config.yaml
d_model: 192
vocab_size: 4271
norm_eps: 1e-05
rope_fraction: 1.0
attn_scale: 0.125
tie_embeddings: false
init_std_qkv: 0.0478
init_std_o: 0.0
optimizer: "adamw"
lr_head: 0.0143
decay_shape: "linear"
steps: 6794
Each number is 128 + 24 x the weight over its row's rms, rounded and kept within 0 to 255. Layers, rows and columns count from 0. Numbers have three digits each. The size before them is the row's rms in percent of the matrix's.

# layer 8 attention query, 192x192, rms 0.0664, rows 0-53,64-117,128-180, columns 64-127
101:120139114138120100090137123079094121087147142097111147137168113167120092117172120162156116132073152106138104136127089127153164131117151132128120089108109132084158101193125144139089111134093098
087:160154132110111128129143106098143108125112143137112142177170167143127126105159128109115113142183161103136151130111129150118124121137108085102100120082080158122167103125165121146089093117128118
092:146098142135159144116141112129100131101121100107105148132174107162151130135167094171182145112108179084088074137091151149150141170134169117143123156121113149117131127138139099134114116132051099
099:100106103109121113133135129085121126094164106145078144129171143141174121098179107144139119141138125141102135113113077132150177144106168110119110086109093150085151156149169129166118102126105127
108:147099110135164091162139152132097136120132128141092156156159150155179139099148110131156129129173121124111132070136105171124149142095154099133118121114121158110159133119186136146069110125122118
104:088120118116091116149110178143129120129144156178135086120123129110121056111109140093148111110176119168167139157155131103133135100162129124127140086167150115139082109111117119109135138144170148
116:126122141129108083129132144094082131122159100161117105165134160177150090126124139150171112132140129173136126095148102131134166110137124098177133105129124136115158106151151146155105153155118113
110:107146138111128168092152104049162173115136138119132084107150116124115124137125116150119145112115175113125149111125136154121170142116115135120138100075101138148114105154111124130149116143078142
110:108105110109106162120122143147150125141120145118128073088105116103102102145102143084083135135149137140182153140123139100159120084156122150096142121122149110142092104146124143145151130139183163
104:137136156144112171112095091129154126141082137124150157098113131106116146152099130100099127112094093138122146151147145115127142170105097159122134134132136092172097083137135111144191133117109142
093:138116149138110156142114089139147173096078191137133155118096145102128136164107158112107141149077132131130133141142135154102076080100153139137166144150163141120095088119120109144148128125087117
102:130115125104147106135143113142110138099143110112090160139149110170191144113126121149139138157119131112075115104138105136070149147109121092137132136104107153140151127131143132159053140128110105
109:157120137125144087142130120102086150092146127157104159134162121164147126091123108159186156159139130125116126084132103149106142095112148096181138109118094098105133146175143156105085114127134124
089:102141125089130115137095120115136136124147132159166096099087150083118101111102173103159123145103115130167156138127112117153112096167107131079118123135126116123089109109106145085153143153182133
104:116098117152155114149122139158097170102140133141116154169147123142131150107171120149171179145142123126119131102138104130082134112118133089135120127125103142112149155136171130160086109128120114
093:095116121127103172132137121117167121173131167129153159112114151099144143127151115086111153138155154121143117150141113108140104122134128124090125114143125113160066110084081131100093146121172160
085:136144081110147124097105121125145093156135114132105097112099148092134113103135115141133141141112139097161131173165152060167112143173115139130147152138120118150110105145146127113172146101152159
107:125140122130129152110109121145134139169108204143146122101088128077076109164105158113091106129140099124139152185141190069144116137133160171116129145143174092153095089125104132160103121141132148
101:114107144112130098127138114098113129132160109142095133114119181158082098130119181113110138158103124135165124134130122105087105104172122111131092114072134159130148105090104209155086131174150111
109:152119120136143105123121132094148120116123099060141148177155133161150121125143114156163125127123125144126086107111123103105146144126145124136134153094109120123173138170137147154105148166084099
078:109165150123108145118127131159153121175147106111116086141126120128079124095124100127109147144117130169135174162113131094151127174151114149105087096109150166149090084116140161111143125123169133
119:129144141129138129087119106111121166131091196115123101084113097115111116100102136103102124098148139157161167151101123113104105115159142174122127127114148124133127121102119161132158157157145158
113:127126141150143091141131111126101149090132093126123209132159127160145122117177097154152114124118094115113093089144149149134130124101138081135089152141128148107156132133214106131142115109095100
090:141169140134126109157098109109123155126100108129134136123099152160109130135128153111136076123102135160136114113178150146122138084138068142160127137136135129112122108084126123120077167157148123
089:153144156156148116108082096130112122102106137118166080153133150136129121180097189138070151122125083136171134096131131099108153102123125123141112138095121104145138097151110115143124148143163105
100:153121135146162132113163125154115143120120123091109166158176135136140169079161134133166181114156154100086148120124106130076156106120137128116100109104098134109127149133128089152082144128117112
084:106139093100103144150122124134141079125129110125089103113135136136169077111132161152111115107114090136110115135103137143088114096114108131128155150128130133108156105172093099084147154117147099
109:163105121143105126177109165153129084114165121133120165147136127121120110118100142147144209134128151098130122105112132147134156109095128099158099127138122114149137154118139134156067136115118107
100:154174112107120143096100108124110099143131165130142141068129133115104144135101134167129131132106139102101116131139138142136102133105129119118145142164170136152089131096136125118148111134128106
098:103134142138110158145164173137134160125116130161109155102098150091093137135129145111129161117105144128135152111154160151103125117105092108186120134150131140155146161124167126119148152130155143
099:118171179117121108108111145125138118120117112097179125152155161155128098116157073128163154149160172131183119112116122141163110124141126133110111121100115087116123101110138163123112157107107156
086:106152112135151136137133182119116093143134136114212113118155147108134196153129125122084122134165145128141122151100151137121141144119091146112109100107134111136116135121090143129124151137143128
125:139103126120179098149190152145161109120141132079139145130145147104131166099156095134155138152125164131099097124104120142165199132105137079149080112088063157103153157154173102095137105122114130
099:147074082089122082146124171143155113111129148135145108155133091167143145122140113127147128113140146104124169145096096110209115137131136157149133124124121165144148136107128124130132140122118116
118:123161154145105119103127106140130110134145109148124092123093150105116085137093118081091112121135131176155151128139150134127103162141100160111130149165163084129142119133119127099165186130153182
095:190145146111094133103116102137118126108098121135129132120150125131082135139128140130138111135102134212124177109127145135135106167116110121080133126141133145173127123159101115120177127114095141
100:174128123104112132140169150095122103113135195124134124109082105147101137136126120156129102143132148143101108131154121148136140190132090140120131156119125077109146193146131119135174139135124161
101:163141148122151106062132083147116162096142092136138140130105098160131118132095124141121093071094108170125099114139138116110115164113142132149126136124147115158128116109105131129121111193114154
098:151129118127129110151104136102124101101124143124115141106123136135145117083145149147130129107154099114080123110120135114098124095130131144095157148181125080140136111119119115125094109128150106
101:107134110113158118149148125100154157148121116130117154155132157124120154094150135127132090147118140089139161148147145114113132095172128135156147131135098138116114081100110169144108165147117145
094:140110098128135120183140175133148146109140152131092119122092102106133098158101138121160090166091146093139109153111104118189132152163124127156112087091137102123122089069153104159097202124124130
106:132124140122132135120107148064163160107139138121166135089128117160124131138124134138149116105108096192126120123108166126084136142166122157134102175120102097126114172171111141151124090129145102
105:117106144141120151124126122158120108143111087157125126139136152107150156114119167127159141097132107106098127099097115139063117160161105144166155159136124131175126111125127097075124086124162129
101:127143119146116115090128118112093123118139129103148097125129150184153116122139108185144121111165101126178112121093112114130114138128107155108107114107086122103163098157118120149114171098139130
104:158125159171162171125162118142099116149164129120129140087127127125120133118110117131146097105125154137123122125122106140097138181102135117090076132140122118160161154154150083122154127090137117
096:114141133126129174110147129130133122127155117093081133152121128128121114128136109130094171144143153107101101137116098111097098197120116110119133114114144079109076120154133143112153130171124162
089:159143136125145103157122147106124088111150091116110082147113105108139164107146109132140096079137172164093125140096131128152148167112141163090121118095123150145147148154105161148133145114151146
100:117108169146110132114132132143162128148137143097092162125126121122093145117134132142138154134161099120109148171105150162131145109111117162128134102126096101147140140140124153159093126147150123
098:115074124121134132157129154139143130161123103170124162122133114083156118119168143129156129123119085084120159132115116168110145080112119110117163109115106155130115091143134093075113125104126083
106:177106123115154115163155114069096137104114155128148127159144137104109116098107122162149112113115166165108072146135162157107124121143084163153085101137128141145150107076104114154128123133135139
103:102150135128122073134147129153155184121106164150136158143123092092096143147141101089105129137118130143141127126119089124174108114121092152090132065110122130096111109143133113172122099114160113
106:106133127133150147127139074104103161112152091086112132102118124167118106155116162136122108104098087164172143148154112160103114123112147133121093127131142153158103178094129128107147102150118155
101:155140098123115128149055105159127117140145118144114121143105141071125143151087177111135139127141118151140139117106132086117096116115087134133127140096097148142123095128120163159130112122137148
094:097125133113116150156191145151125072113159174118088124104137162100140133100173165142110142152139127110144121094125128178153138111094130134108122099145161126115133116115121116119108104133113167
108:147122148084151064135139158124143122127124125108162113134164056115155165094146149152182154163086124111144109126164164145151153121128133120133108130115114151113122141123125128151115134134147076
097:142118177135134084110144139113101133133142141126148122133114121097176137111130148137158082111134133132177145116173165133106114100133167169131117161126101163112124103115147128143094140138133106
072:131106115098104130142130144117167138129126084100084125140153124134107137151132136111141200152088109098124131115115104171140173146129120116102150098115127167140181168169087133146113124148100141
100:130140160108128079135149179123115135093127123128129133164146100119153160113178141151180117166145116115172129085135175168146135114128152132137126130127113156124169141110165133173107121133141094
090:172124172100141068139179166123122122088124124133123157131132099146161133095161135146166121143162110164142120068154148162149108112114165121161098124120121174125159150107157144186094146110128104
078:109115140108104117119174136130118083101170174132148131134123117068130106121118154115144128160176124159157125119142143108142090171145141153142079160136120127138122079127135154128139156107138142
094:153139122095108088149112198085149099139155148147140118114114090111114111068100159122172124075125113146174131131152146135141149080144148146122146116144148105099119106148119146109114158160138127
100:118133152107120136134117138086155143111179157116104102132127097112090151128135136120121155120079122094165156114124129148132162137140095178128199123125134132140109159125112122108131155129136146
078:139117139146118166141114119118118122174126145163128101098140139116117124114113130068085102138144123129144133115135137106130096130144109136150151158152152126107100114118136118105130156109184138
087:112115141155127184131084100146142166148145153117125130114101141156110125158099138109077141131111157128144141192126095107135165136130130111143182125158137103116121128116124119091192151117140151
081:129121141151136168115096083137161137165094125151111107139113176140111168167115143079098089095139124135135135155148104148118158088151102106109122130192152121152103157140151151120147125085121133
084:147138124102140067160161142127133121106099084114093152146143135131157123108134119147172134110158137145112117111145116161149141064113132091130081138114142159099119158151140137162081132131091108
102:128115145108131070139180137144113081086129132146112143121119127144146104070142111160180126124136090157118117101134114139127117109108146121109103113115114152104130101161158126156117119157144085
088:132148106123112153073110125124112137177128175162158080123097133069122085121107131110103146102099120127141140140144129090137107139110135156093163116143093074114144084089133147082156144137162132
102:120115127136159103182158122140126169137148095094131153138108120134146141153155129135207141140148116149113159135119104182126160103130147075152088155126138173107125128162153117148137129134108092
086:119129115112126150100147110158147100125111191130123149120121129139143136129151113182130133174123113123092142120156132104115103156108136114073098089084074159136147093073122110154137070146110114
092:140164100132113160054098127114150133123110162157151095088130137108141094109106141133090139144082136121111121162150150094171078162137116134124143109142107080100137108114137114123121125137150141
100:130118136142128182102095093106123116120145191173141118103101128096124113130101156086074117125126119111145138122108145106100150146186145182131143118120158071153090137124097136092147120136139154
098:134149103120156114134119110124129083123127117180115143120092118142146161154109194117086113106146108140162153099149155091147108149183146166130123118111129124136097131095085102128109142167106143
094:119125143139135130128135150113117122147176065111114104155122134088118131142095164137168107147130155157106144159174144160134153102133133134153192108105148163121119153172098094134099140155082136
090:111147158101110141107139122137098119125106141144134125133108138107124160158118122153118117133111135128105159130166103087133088184108124133085097080141148117114108082107147121109127145139120136
088:123148145127118144113113078127109098142135167153149119102140126134091073127124120131089113104150126118151144125111125119101134134172121136168124136109145074148112123121106117106154111148118168
104:148118117158155114170127156126131170114144100070130144146167162131152164124152123118141116144129145103112086122135139138117177096106112079135134156138104148092145139187139110124095125114112066
100:112144115128131133080133149113130085120128140117133097104095163127138155169112146134132076113134123124123070118147132121150094140183136146117106099143153098117125079109123098127116135158152142
092:128155164123177132116106104105123117162122145174149124140097125107138138148089168116135120089134088133167136109137122125107105144129118194138102090071128086138104104109101097164146132182164137
100:153115149134145091155154161154127128125149096140143135159194135133162147090172139146140136161169159112109147128096092147134157098115151135120135116109103150137135119141144079127105147131105077
092:127133142100153108103116148125135117123098127146121090141145105132120149163113133141109110097093086144133116153090150092129100162177110140131122110128149112111090084135128083127118153124167161
102:153106137132122129139100145199144135147132065114095174137150115155132115108138107149127198144103160096134111149107104149146151119127139088146106144138135164124103132154118123144109133119107139
103:151096095134150160149137121113117151129106142115117084114149095150112123126150122150095123110094118138121082145181172100138124093109114104132149137176132087113134071136126122133128111138107095
103:133161149146138150112105146178093149124115157144109134121120152129115129120093118078103129135145120160146127134089136092113114132184096143140125127110127118137102104114096174097109149122156147
085:145165166108114148140145161092130158120182172104165118144152117129136092124132139098140115133154138142120117105142166164113114106159145112109138121140159140122147173065157118134095140149130121
119:079160120132186132148102113147096112146102116154136094130122123098122154138116170138096146138070118123114150123102161112110117159126117158089125138146106126125126104113117151148126158135169179
112:141113122098138117144148128124149150091129127100138147124174093122124116103159117140146175164092145119110082156131108142131135081072147083128123149159093174118140145171147104144114096096103094
089:131122091133110149157117115151184132114118146117128184143115158131117150106142096142109129144125116121108131124132109136159113158087128143105099135119125151125115107085127168142097138091106131
129:065153147116117145091110129132123124137116136172139078127091154102117146145124158113109084138138106167131139120136134101134068130141077189123139144137175100138115104136106103114143134140176207
089:104129093098141154123160133158109133162147086161108116127129140096100160126142082158114141122150138151128135090085118090112078163113124139086158159129152120140151143177125127132125110107150131
112:124107133124151148120146162104131082115147163161181109082122145127135161140158140152105140124103148130086078113117136131104115154122104093091113135135116097153117121163120099133110100109132113
086:164115166141182133159152132092103138152144140120077101113106128144102107087114156153106134093149124123123081107128138147096139128127123151096135128090139107160138134142116120146087136204093103
105:128162111118115097103106127127176175137088129138090145128098130134167109089110110156118114127140091144140143117179110095176072116106102157124125110164151103086112130131160127157121111122123108
100:089126128134180121107137138120160142187119152113141109164147102088099142121116118131115162130117141107133096122138146118130094135141125154148164133131149111090121112160146168086125165137161132
106:095129098127146142165088142132160127072092161124094157133148138090111136120138123150130093125082096117123063176136113166181152147113137106100129110144139106141168141114111129139141128182136115
095:131149102143144093093087124135136109149153139139109157168131103179130145126130139155110194110128132133136121163140138088116137104158115123152125105173128132131123123135125120127124200135145133
101:110108125101162170093120107073145133079148127129148136107111153108131119157129173139127120119121088111090142111112111136108113099115106090105130129151101143137147108112124124099159061119119159
094:110120105126093132133123122147175161113110148116109133144136125149200124082133120144123159111165121132099089080161131128131105162134116143181170173132120153142095140102152125150113137132121086
102:089132141102132154132136135098122128125158147096108170148149132166103144153140144156128142174077136097154132153162057163134130161124098124080071139135133143146108115171143123183128125171136139
090:102114131111151122130120142114069068111164133114152144091149142135148162126160137139136127124122171089090123129139132085140108182110118103097151119101112114141109120150177102147158089131163137
100:110141133092125130119144153127151148145127111133128094186102139139131147124136122143131185126078112161101163147141150091145115145138146176130141128128076099154159097080131176097120159117144130
109:132105127123083149140108114148116132093130126150165147148090135142142133129119114122145116136138110168079151115104120146130114130114119115118146148141132159145119206117111138132096057100098074
096:163132153122081137121155137110118134143092123136080085138124114116123153139121161147123096157105062090112170131108131130142110133114138171126167108141118115125112122121139093151143119096142098
110:143101136121151098104119194110185147121135151101159118138133129129158110118136127118098109096122150144170122136144095117120131131086141093152100125163145140117150134066101110076154123159111139
107:135084113085139121120139158192097195151151107123158127149129085146080148142141128138137106136112132142137111162109149098128136118129120111119153146123117100189158120126112121106113150128103125
099:142124128092181138136088134134142105120143135157149136114112117122135095150119182140135127138137119135105107130135131114133116129084115125104096138156149166146111129103129108178116138123164145
112:137127105146147120105075068155104132144138108147153131157120181080116112119092145079111142134163166139156130126081141113069128133164087125154128092099069125114139117104093135130113145112142153
112:107122127174148124129142117105122184098131125073111133097118141096105101098123120115151125123108098145122131117152163141154164089125170119140116098127164148124136093165147099151131144191100123
137:155101143097138086165164139121150106111119125113114135129149083138155099092169141156158154180107156121130124147149131157128138111140140103128106133134087181098150126102149130132091125160132078
139:139098161109153108172148144092104131120160110137136142137141096117173112082138143146161090147147134160124091089142166162131095112108154107155089156152133153101140143119155130145108131157124101
088:132142094145130127132126120138151107115114113109106103136119146168122157136152147127124171167076142087137157178101117150129174154099120140115149107145103152159122115109103132129088122096118111
120:173106156100164099164146128132141119112159119139108144133158118122179141075194120157168115132124135126126118109145139171151109114102167093152143106129102164104157160107161127134093127146124077
105:157110153121153113182152134153135116100145133129084136137133143129168147093167114164157134152138123147109103119154181156134085136120152099125100114131116153138189143109172127153109135120088086
084:084115137093110129165136137139141102107149092155148141116113110105093080113119083164137138132161114124155091045120141112140079112128181077133080097134146144133104140136157094124102119144115158
095:137148147095132112175110151106127114115127116145133137116104101127118098083116175108131144146165166122118146117140159137157132141191122122125123153151182119126098155140170123114105147154094121
110:152141166114078126133148151095150140134156166139134093122142094084117092143144196103166110132092147140107128173161129144162148109152107135130165147142163130155109084124084116118127130148122117
076:121124097126101119128099138156121146131077134119141084114149097106113114129113102078086119095118118115156112065120105127110111106173149133127136083138144093143105111127116122111133103072140161
094:131139105155107147084087124128134151160103169143134102117148129126120129139100153107102132098109125142138153186110116085099142121126084139111161133139157086133098111119089150142156110116151152
091:121097100146164156103096120141126147123125140152130115094111130114091148176141164125084158115154098117156173169104113141103141103100133110105159167154154106145101116148124120159150137105134160
080:125112184126133113196151114116119120105143101113089133097110152137164128116178132106147154183119135123088136151147142123114154136126115126158150145131094171106143173110174142148099158145077098
101:131117135134128100162151127138107132095146090121114186129119134154142130100142084165157123152137111139116115080113129147104123121121164105127091129105114150103177135145171120162084118148134102
071:101129126093128131108096154116134123144138138146153059138119110118127109163090134129122086096129136131173116096107099114135118124137155149115130139118183092137129105123078111059133125141174130
096:125127129122154119170168131139101135123173102132129137126122122155180160124158095165140117145149094158137145106124117151102100125104147115132117133114125142113159176143167138158107127119097087
075:117113125165157141128161114085139086152119113095110089078143132101139122147159095146136121125090146098142107104136119165124099134132113108108147103148084122179130148107106145099146120114150134
075:148136116162144124126144154085123125161134124061110113138131090148149138075130111129148104117110107078126078144147136141154158089114162123124133122108094107164130129115121127120101115140146136
093:097138142129095161118115089106123128142122151135127115114140103106062105148104150121075117097096131118133151132087136108116106167140119153110151112130171093132104107139088117100154094114136160
092:136118139131120136177112114136116124093091145178182095109120108096112111134105142102103159155167121146158133120120140123104120167166066146131155129151126112177112151123124130091128094113116148
095:137145157103130126137130139085097101121140100121129128114122118145144111124151154153157122170125137145102079195127141113181152119163130134138159113091114174130107171152132147117128135126076129
081:148124128147114088147123125121120147105142134095123117161108116110147109157136145158155088114095110107115100132091088135158138153126137114088154050121118103136128118110101113119105150094141118
094:140167149102118139090119102102125153127091172147165123111100143111066083166110146115117122081132100150134146119108103104084160150152105124091118101090143108121087103153076135126138108121131179
088:158123126140138113181147161121135155130145106103105178168133162161185154109166126120174100161124154108131124127135125164163184107095149102126116169154114125089168125139141115160109136137085087
086:138129151140110114123130160088119128127090155136165103107106145124088109125094175147141114116102121098135135103125143104145092131157120108114106106147142093139089075105110101119112103177104161
099:098140140111146134083092114135111153114116181148139120113083137117095074142131177100078160117145105138164123126150116124092124130165091132122126139131135094156126127098106150166153099138149178
090:148137131131169079126164162130132081135150113128131126150156109126143164087198132155187141150149150114095107155127135156164153091120139108127150127080087129120131118137185131155095140159133077
088:052149092127153119144108139152113137073103134120135104131146116123122129131135125157122113168090133122127082160087134152153109121099166091116124150107101109105160091114138095119163151135124111
104:124133113141120112126103156175141093145156100099125155141156150179142142115075123136162151156135100121126133171114144146113123086112121094197094155147124155117148136163132083166101098150108123
103:130137103126140123097113145108130127133125120127101135143159123149118176151120162173125155140114116089103123125130143136125116105085161104137132170150144127139127127136118131162123115145116102
106:084158145131157164155079149144096137123107145168121157151103120128098087143072120092119110117149098135158146113116165153117085111136112137126125204129143112111102103082118164106136148109109128
107:174133146119139110141137164108151158154150148056164160152159128123131106100139137112201141138124169141163088132169145139138166104144165137137148125172129112092129151115158151116111131103172123
115:134122122131116104120112105158109129123148125103144080179176147124121146116109105114129162136105140112150132147099103089152193132147134127121107115116091123112140100136146108115114154132186147
130:158085133118138094171136147143135117103166122111133156143128117107178121062157121138161138160130128120116090139128142186157130107094156081168101155155091171115149166140152119122092152109092112
098:116117157139137090139130118136152147134125106094159175124117149126160113119114102109141120162123123139106136114140153149151124131128142145140101144129109161125091139104144131107121116141115139
121:078161110136110154091111108152107148125076159143133112098103146097105091158129134099080120117130106126140148137136136114119093153115072148091173146110179082101107095126109139123148149139145209
083:121103147140096139143134142171140121124165192148140123091145180114148132132120129110099113112108090135126119132107117127149107149113105092112111184147118099121102129140122124145143156093130129
098:136126155194119102118094159128133125138159194137204145147107150104144088114119139109089125092124108151112126071137171134099171118108127167102124125124125087113128132154091111148154121125171156
096:189135180110164094094123106146106108131149158192140170125100114120139106134126142138092146138146122127104119121154128160073117128105153143157149090163156093140147120091096137153091108174147140
095:158103128109174128122098115090122165131109147135110157110111111111140092117071109103125120152142120150161155125138121138146135165133101132158132126147143130091144161072128121154135130146136112
102:093116128115128142103148131104179148155143099126104103122178116149116141141147140125129105129083126078148140139124122113125147139102140099159179169133081147108126107143141125062065156168170136
100:139122119093137115135122124135157071119147077109091118152115116125159138131097127129176098144114156084130112143132117142144148120103165138118130113120131139132131144118099108109097160153108143
104:125163087155126125115072130106148144194116210113122127118133138141126095141090156108122117113142141146161105135140108108137124105126095161144067108139125082072115126137148111161145138121152157
092:128130137133124112092122118135171119128157131145122122114109162106113144133075120115130116138150156172103148122142133092087076084108094113169122138185131131144156110077122145133117110139104160
104:166101135143128108156129177107164170150102186089145135131137100159148087052176104114140162121118167153122095125156155157158138131127125115122132119125099146098168154132145139156119130154148123
104:132126123116124139133130151107111074130131142113127102125160139103111144148116128134126103131086094115091093127144172158128115160127100137133088131147136120124135084179096090135115126124108117
105:089152100129119111158157181139141120141089136123116138115131108140164132119146114167142122134099161077137112134119122101126089155143161115113166165103084096097139122181178100124125079114142116
103:108082113121152107166119189128154160131144145126158120169160123118165159096149140138156099149124150120124127120095105141116118117136135144109145107089084102091127124083114120115107141105124148
108:116127125098146130125133097144127072145107162188133122140124113067129148121109145128133096116153125166073121097078151106137113139139103124099143171127119149138097117137130137137111095083098134
111:104099158074133159151170117118077104122105126129086107101147101117147170141124149178152115174102113131088151114108121114146083135127152096114131111122103180135163132121127137131122115152127085
104:149102143098130112117109156090157078086101151126174129088142103129134108145125147150104121104093147134144109094161109174091123159137115115110121138139122165134143111121114115163180099106129165
102:150115070115192078154150146155112188130108145149138158123131136110106116099146100126122120128140119101140149123136109111087118103102150105112120126142154128157119155131071089131095111129112139
092:104111176138117115109110140126082151086157137104142142145120154128155078117121112117090138150132137113117099076163155184092140144140144112099087145128154128102159104078101127153150165135137117
108:107152135125109134116065112140145157158118156140162130128103137126127134126110154073099133132143119146192148117131139109086153152136116159121126130140060108105135124118130144134140132089151149
# layer 8 attention key, 64x192, rms 0.0654, rows 0-52, columns 64-127
083:109135128122132142117128116176134122143096160124134118099128142126092145157132094130116158105140094110144091113116096123129139145080123130129158116127107135138102133152127112099181099099106134
133:160104116076141090162168168137141126132121100084123125131157074144119143065144118148167134151102160110134089150136122146153161129144163097135102116107097166112152150129165111121113098170106100
087:114162127129105144091102119152133125131128157149149114119076165096109101159107170112102133087129119146134123116135113096102111104129078156107177112111159100118097116135105130115187136124151152
101:144110090079139149119166170132132126136155095120107117144189107173108119090139120150133172150079172082125106176106099154128179126133164095125112117124105163131125136146125097145119094164074126
094:130100083106129121102153134157125084143132128078138134120164083163112152111169115135139143150096119097133118194117109149170163134172177107092132146136080141116157137147142130096113083168112110
087:161134114125166123165118159105151117137152152126100169147163120122157179135159099156147122127123115110117111098158142153119083151103144102135100162139107099122138134122135155132105142128119073
100:127137123120142112153173128128122116121115138055135126138127113103102118106149120127156100111116139140129081127100093116125137114098143088118104128167114128155170132155142129122194121133135114
105:113124097094138095145165159132081102122121118116146125137094119136116102102088184120139105103135188157133083148099105087139169088156124130140116148109161124138129141157122130129138142143104143
099:115157108164125136110117140108117114107128165147115134143105140111147151170112146137127079141124119160113126084151183139096079073124137162098129163134152093123132126103139120128129172120143131
084:099151132161102115121108132146117153109121130165122106134104191135103071149116168087118125116163133154171142151135161119087108122159109149130149156116170136144085101107124140131126167118165168
076:136152140119174173129105118098083146162105097109163128089084152135123105107109171112086116129138127158170175113165161112142142116152096166109133103158147130140139163121086130129151107134180135
091:150111082111160144156165138132133144155134155118137132107152106121118136107181093149155120124098117084099105175128081144136153142101162101122143099137071152128129155158141109128126098123116084
084:131135117107143128171120133110153108098130150080111120139183110122153149095154148126120140117102127092084090173121148137136152149109148120098139134131132129134121128144109162120140128117109109
096:121185175149138125116086109137109151111136170153115149144102167133110084117111159095101086115158131180123136107140180121086117102138126162126134142101174098143102144107145147104128178142140172
082:151102130105150124156166179137172123111132155096142135099172137135160159119173105148136129131058119112076084154119115142146133155098141109123091108150124197126162161131149135112138064118119097
102:126110138128143128108064145146107115152136115177114143157118128097135117099147138140124127133150098131118131091084132145115070101097137148168145148131164097111128106097184117158162156107149118
096:108155162156164126089083145138122149114156160118094138160106134121118102141125143062156120129179167181125143097117148087108121102128120162138145160071136134150134145108139120118112180112160133
082:108154166119140119072100113116098117125095108141127127131091149151104104145078127105118075093158145132118134086165170118136121118162135147149159147164142125150163134120122123097125147127170161
092:082152098127127108132140097096070123146141143153153127132112109145093122151129131104163114114143163122119113111134105096142142180113118152157134148167152137172123102152135094104126094106147110
103:159122114130122121101149122100139137110153123116117105131134155136096123115147128147153179102110148100134133159096075134123181141117113082137102109143114135133135139157095124126118099114085102
092:064134141171087161084084120125091101123131145162110111158116159141120083150099108101149096154159159120157139089118122104116149148156086150130128134134137101124116097109114114128101172115176141
093:138127145138090151139092101143175130127110096123172118143119124118108126149093126088113100105114127149142156116140166108156115117151112131127140109114126147116124096101103138105131133165127138
083:133085153117161140137136140161105112081141131138101121082166105134159129151178161123135136119146130142128101108149139155122150121104156112131114117117103131132150140143162120162140119124119123
120:113148136149108128105136122140111157124125144161118122118119118097109132165096139091110134137140108148158117141131150099142118138121114183166138151109121076132133108111076158109146167134185146
085:150135115104138164111131145138138127175139148128130136120149083115130149125101145134120138165117133116155130141128155157164129136145188118168093152163130129092127086096114091124159140149095121
111:152105100101124123127150118127120108104139102088103142124182156151139144091166106141150162139099159102112084153088084124166153126082154093118087130137082162129146150171133121128109088114111111
088:153157109143105172127133167142105133126139113143107146125117096145134143132093126147151121161145115142131177100151134144159129110124157162142173129122116172133115141125112135138108083141139077
105:124141144116162080120145162115150119125113117126126117123119126152172143080178106158120161125125137121111095119133105151174152099062127106103148125134145122116143120134140124167135101116123092
109:120158148153148132161105100123137127130111137135120154089080136134120108126084179120131093120156127152119165080170146102158130115135119154125126123108127128115092119101126130101141146096202155
097:140127116162104129113146168135132135143107141111138131101099094113139116149109148082140120138142116120178105088133122099131083126129145169147126162140147108128092127093107137105122159148158151
110:146130079135113139155146135097124138145160095127118101143130085117159137175126111096135136134120125116112147183127108143135144144128078156127133163146099139128139166134095140130156151169123119
093:120112150143152146134180102121134123107166137126134123086152123167105130151100097070120108138137154147120134145136163108133130183156104159132106151117162132146130117115098127138128130115103133
085:167099126137141129112119151153119120095124084135120193137099120170164141121106140115145161069108094137149130118093125106097143147106177125135109092070118136106152128109152110176135105125121128
153:093153166149109133111105119143136125115104135155143122131081151107086104144094145091085103132144095144156146106141147127107092123169086169099137147152137113132118107114115119092122151132138151
070:213097120106098140142132144136145132083105153102064141161130101152141123133146114153160114110131146141137079185147110129127134103136140156147099101138151118132131143137107134122116112136121120
161:158129109089129107164144153130119098111152103106128143137160111154134130090143149184147165146101120101111104144123107147140152122087176093146112129135100142111134129165152122132121120130082102
099:123138131123115099137114089149129127110128125118114135102129162139149152116121147162111120085136099133135163114125170139136146100157127114143128140110104141119135138164100132135081121112181112
097:128114118143149110082151105131106110115127124108143125120157170138141111144125139171094130139134135088143116128139137106136123159169113148113112099150094163115139133182144131114162159102165136
096:163098179134138089120107146124139109106101092132117127094077092157111150094139117112124107105138090123135101114139116173162110157114167154119114136126145109148137170108136127123158137144130132
105:099123161130142158140162150146096129142146120084123123150180115131079105133058108112097134157134179144126105130100082113144158086129105110155128124114118157123135147157142145077148119139088107
103:131152133205129141116124126125111124148130137137126115136099162094121090140126098115123128113129114160120174102175157114150143094163103116126119139155131142101102084140124188123144135067118154
097:141144121098123117169121164158146125119159089076111135145128143123136122100155092119108119136128139148132152084144093124182035136138072127103104152124132115126151115091137112118118117127083125
104:119157122123147113130121124141149131107126124153129172146146125154108121117147118092112142115124143082120135146103182140184137132116188101184092143114095172095155119157157149134157141155146115
097:136147144136100127092105096118134140095169129151121116121107144119119096171108128093146078105115117146144160168152125091127121143139096159106160136130119077149139144062097126072143127144109142
096:144104100167136114137097139123110141128130142117152126086080141127168113104095164122117102107134123152103169114158166100140129065149122159126132112080156124108111071132130149154140130160182123
100:110129101151129154097084101107088124127137149176093114154101136116088146149084142132121105152143163139121182111118130080132119125153124170130147132123107111153084129115109145111155135142138108
095:084137119126108129104119120096143116091169120086140109133117107157104106140096106133142098166152158121115148098131089125114110141114059129129160120157096136126119122113107137108082146147124119
108:098118171116158113135112111157125156121089125179132142112083175126127105137172123160134142096118167107140127119114134097055109152103109143107125127180098130124132131131119112077123128126158114
105:105125136120152139120126170141129148142138161168122145134108122143120103127106144132160101096118159107140148115120149120145097120169173184116116149124118091141113134073147165146110064113164162
107:130150125138089126116133111132136123150098075116151137126109128125109113131132171127109130118164095120081104130080117150123119099100113146112130132128110143115161102119102123138091175133141105
100:122123119154102182094137061116114075099129119136151106089088119097159126152101106131112156128151132139103133139117105119068142153159117096144123096147133145113121107154164149109136138128135149
096:158142124154125123106112126119151133143082118145133141131161122142159147138076153132108149092123134164167102137118170158125111135170097098143154117168111149095113086148152115109175163154161150
111:096127139107116136119206134102093139132120105138115119143154114129141162139147096134130146128120132123125109090121152118140159153100156108149112153164153148134186157128176113115106136153072092